{"num_hidden_layers": 9, "hidden_size": 256, "num_attention_heads": 4, "num_key_value_heads": 4, "head_dim": 64, "intermediate_size": 512, "vocab_size": 8192, "hidden_act": "squared_relu", "norm": "rmsnorm", "norm_place": "pre", "norm_eps": 1e-06, "positions": "rope", "rope_theta": 22600.0, "rope_fraction": 0.75, "qk_norm": true, "attn_scale": 0.129, "bias": "none", "tie_word_embeddings": "early", "parallel_block": false, "extras": ["some layers without attention", "local attention windows", "exclusive self-attention", "value embeddings", "value residuals", "hashed n-gram embeddings", "a smear gate", "learned residual scales", "capped logits"], "init": "normal", "init_std_qkv": 0.0267, "init_std_o": 0.0267, "init_std_up": 0.0267, "init_std_down": 0.0, "optimizer": "adamw", "learning_rate": 0.0013, "beta1": 0.95, "beta2": 0.99, "weight_decay": 0.06, "lr_head": 0.00971, "max_grad_norm": 1.0, "warmup_steps": 548, "schedule": "wsd", "decay_fraction": 0.81, "decay_shape": "linear", "final_lr_fraction": 0.0, "batch_tokens": [8192, 16384], "max_seq_len": 4096, "doc_mask": true, "train_tokens": 105600000, "max_steps": 9288, "dataset": "wikipedia_en"}
Each number is 128 + 32 x the weight over its row's rms, rounded and kept within 0 to 255. Layers, rows and columns count from 0. Numbers have three digits each. The size before them is the row's rms in percent of the matrix's.

# layer 3 MLP down (transposed), 512x256, rms 0.0876, rows 23-33, columns 128-255
106:111084153063155132167104068119132117112146177161098159151068107132157173115069129150169126120088093163120119145127109124175141143175142107112116153176122154172074103109163161133081152115181128147115124151151182138124129118071155149119138149119108102129156160147188137131104122170098228160099155100133142148074241083148127109136131188090175162132135116147094107140150166134126125189159
099:055186110128125131159090126151107144145131117118142142166093142168145144095055163087143166117093181110075146120120086060098087131125089132162140081172148114159071130123093172176096068179162077186185128145128170125098159079098106125099121122093111123127160104102119133117122176159141123157122175137111119114107114127120071095160107156118109197109171104199109135152129139126165136168147
096:121111055073125113142156130117144151094007124138132126255158103096117122157081106137132126137134152105109178122141181114105169096214102111123183140131125144122156063113091116183169144117132179129156151172132134154199117114149114103105127151130137117115143110160122123087177117126128153114108104142167108151143120180092126098124216107103084161128099090145142154135116147059123141116132
096:101132223117128147073108164180159159151125100167071140125073124100176084083176122168170066158139140114098128140134128187200100165072096136100134175121149039185112144121098120182107194124133145180115126133186081124151123162089136171089145131108073126119080126154136145160121143064134118124096115156089138153160090110120195097132075085096103157148146104123120145114096141189189126132204
099:133100195166107190123113117143207161147073088105202107147106124126091167085159121149127077091121077166137095168162108162145146206096176165132211130095109177130096126135117163091151109124125150095115142151111041160084153134113098175159201153072120132196150112083169144081144143172128075154106150171145097086099180142045107127137122130138098127160143109118166119136114028138149203110145
111:158138140119146128112173130111203093156130129128170126099135119125095120167111131129148140134077161094170050092118216130133095120161090147102117076161128186131124152133062132131128110097132115179160171104108128150074108138155166184151140102124134107168102145182098150132127146174151088145122086110152043158136102105081063118142124169151101110066119139114093170127149116132120055153108
100:151087118121145121139124088131156140193101140103120149090126056107133145115152117106146171114140149121077182115106142143131066119104154134150113165136157100130112110113138124137109137099104160110093115118133108139104141113149121174076185134079138157143123102105134154068139104082141150200194109166105149105158149109078117114194109164140182152108178129141078117159093112134125138177051
092:136151175124157122106069129200166142130138089128147166105143126167148129131080149142097164193122134103120141109097168099159150120119123149147092124196115061109154134174132101184109096085115102178115138081147119166127147104101108116100131162087130219113114151145142189105110131182108063181149102182163154086098123132113168143093078097138125105139092112157108118115136060139120155103123
098:113127090131148128115137150134116100119094186131122182048176166182119186196119172089058110106142045140122127135139130137109109125183146123123135187177151110169154132139107149132120149055139090120181133100110190142119146130136092115146132127229127157162149102109167123147158182177072132129124127086165098095170150096110142061177131145109079147131125102119118171149190125098080179117079
092:147071109099163131099111104104117114123097096069191108118112089099111161140109125116159131122186104098141082193121158126127108132133142150134052101133143117106149091162128112089152146085182146143109109139123126097088182139131112154092153041188144125194120126138082178158071168109135110129117148105159117121177127147162136116155126173159172093183134085149154073161162133127130085142121
102:160171145180039080155087079135119122092138130092149176135084109140126115078143116150150104150132117175156109155106095154132122122060154156142081079104105108121178158156158102047080125158146151092158108124128108142141138108170095135108116095132146151103139106127193134140104097137178128095128154152104108111165078154135132134094175151152197125099145187096020118122065145152150046163083
# layer 3 MLP up, 512x256, rms 0.0951, rows 24-34, columns 128-255
100:127170125098159129205127174158113121122191094083075123082116106094123179171135117118234117165066134144123106076070126062034125140152100129103165131084124087123134088138120137113117112130138159165146079201147156159166126136145138115129147164085103113074054167131160114128121132132119187126085108124135169086121188154093104121131100109127119086105127147160100117126147150098172129129138
096:147092118157162142156130162110167122172124110162039148127087115098124106082181125125112123104124114133125143098083131094148084094122117149141106120125139100212102145089127111055138108119103151108104147167107124114172121111144168130093106114164128115121131086169045070140165056073049108119174158068086109146103103113124077132106093133101158108060154157126114172131106146134127169141107
095:120161136116108095095123149148152090106140135129093099113160155111131121098064177145156099118133119093174083090174095132102168161078143124170133148127125145142165106119103156150146117128103161179129121163170192123052112150134162122110168131127123134089077186161148134097159133106133144104153095070137113116140124084146119144182071000160064137209152123139141079160093140081143069100110
101:103112116123118132085191106089138098129120146122106146132169166127164086135109138156162081154050154099159122118141178109120114138117083095157201118096105066084094096075135124174147115140118149124096114120149102148102105095143053110115137085113159149164144117161121135108135110103130142114171156134098180151122103080167129165122145078117073170112101131135186138077107191075175106118068
116:106101116140113126140159164090105151137076144120102073119092120117161099141111148130158128126119179085155115096136168126097136141086076075112120161126060085117105138187139127094150082122090146154131097105165113122124069134119147115133147156142155097172116166162095105114113096149154145132097111142074122134118137138134094168117111099153113191078146150113103112156090164139132059154168
098:110101110146165137172155104102118154135133155123093085074140138110223138163083143135139141203125129110141090111065104132077119104125106083136158104156154074156118173107081116152165139147155241148126106129185140095139146117152105139119132091107108058168080118138057133130138166137135171157139113112154109083142124102101038162188129123128107141163160127157090134104095206087071115131081
090:120149139129094119129145127181204105094190148121131136118121092091180135160052149130141103105146143131149109131107076078137140105122093106113138138128099132100127174139136105133196152083113172144110052116173142157049110058098143116134156107102134100161123105131129100169145056088177153167142107183113117126122151134109170100178138093149107139140145121118120083126088137090127130176124
097:113141105076132095150139090072116122133112137131106174092150154139152132102120156169140071095144150093131094093131112109166095139163133143101132115087099138168065116123127174146167042097064170203122140131166129143175105117074117105158186114177123103147016076140114075108145124069128163162089080153169137092135172159134095108134152098149139052098156180096103110112090099128141160118140
082:115099074192129163166105163131118125131180170136121115061185115143111096162158118095163124141121176119162128140142168118177143161127120079145130151097169137091167111147148121093152133105132198092120126178145075101124149176155161140112082104127094104138136132179104122123121113112114111097096127060183101163119092130093073178089170139089067129167152138148176095080118167065186147147158
100:093155110098175170164187112081171182137127126184117170056077232150129123150118117122141140129163087155088120146064134118144064155129061123135112220135139101120138085098059183143142146168150172152172071173192116136148077207119128084117127118144122121099126130142120132100163131094146149061149101148101089091114107134129139121163063061146183184118168180121111181114098189171129142151082
102:112138113090116060112155148173130138199123166098149121092097185179125116155158122165145088087163148124174090136141123174124078073146095170119139133157144083123139107109155168103127109147151127069125154165087189154140160132125191140188155159061110134166081156137100132045103138141095111145085094100163160132106145089105123151130165106145122115091143148117169155115077144092130168099132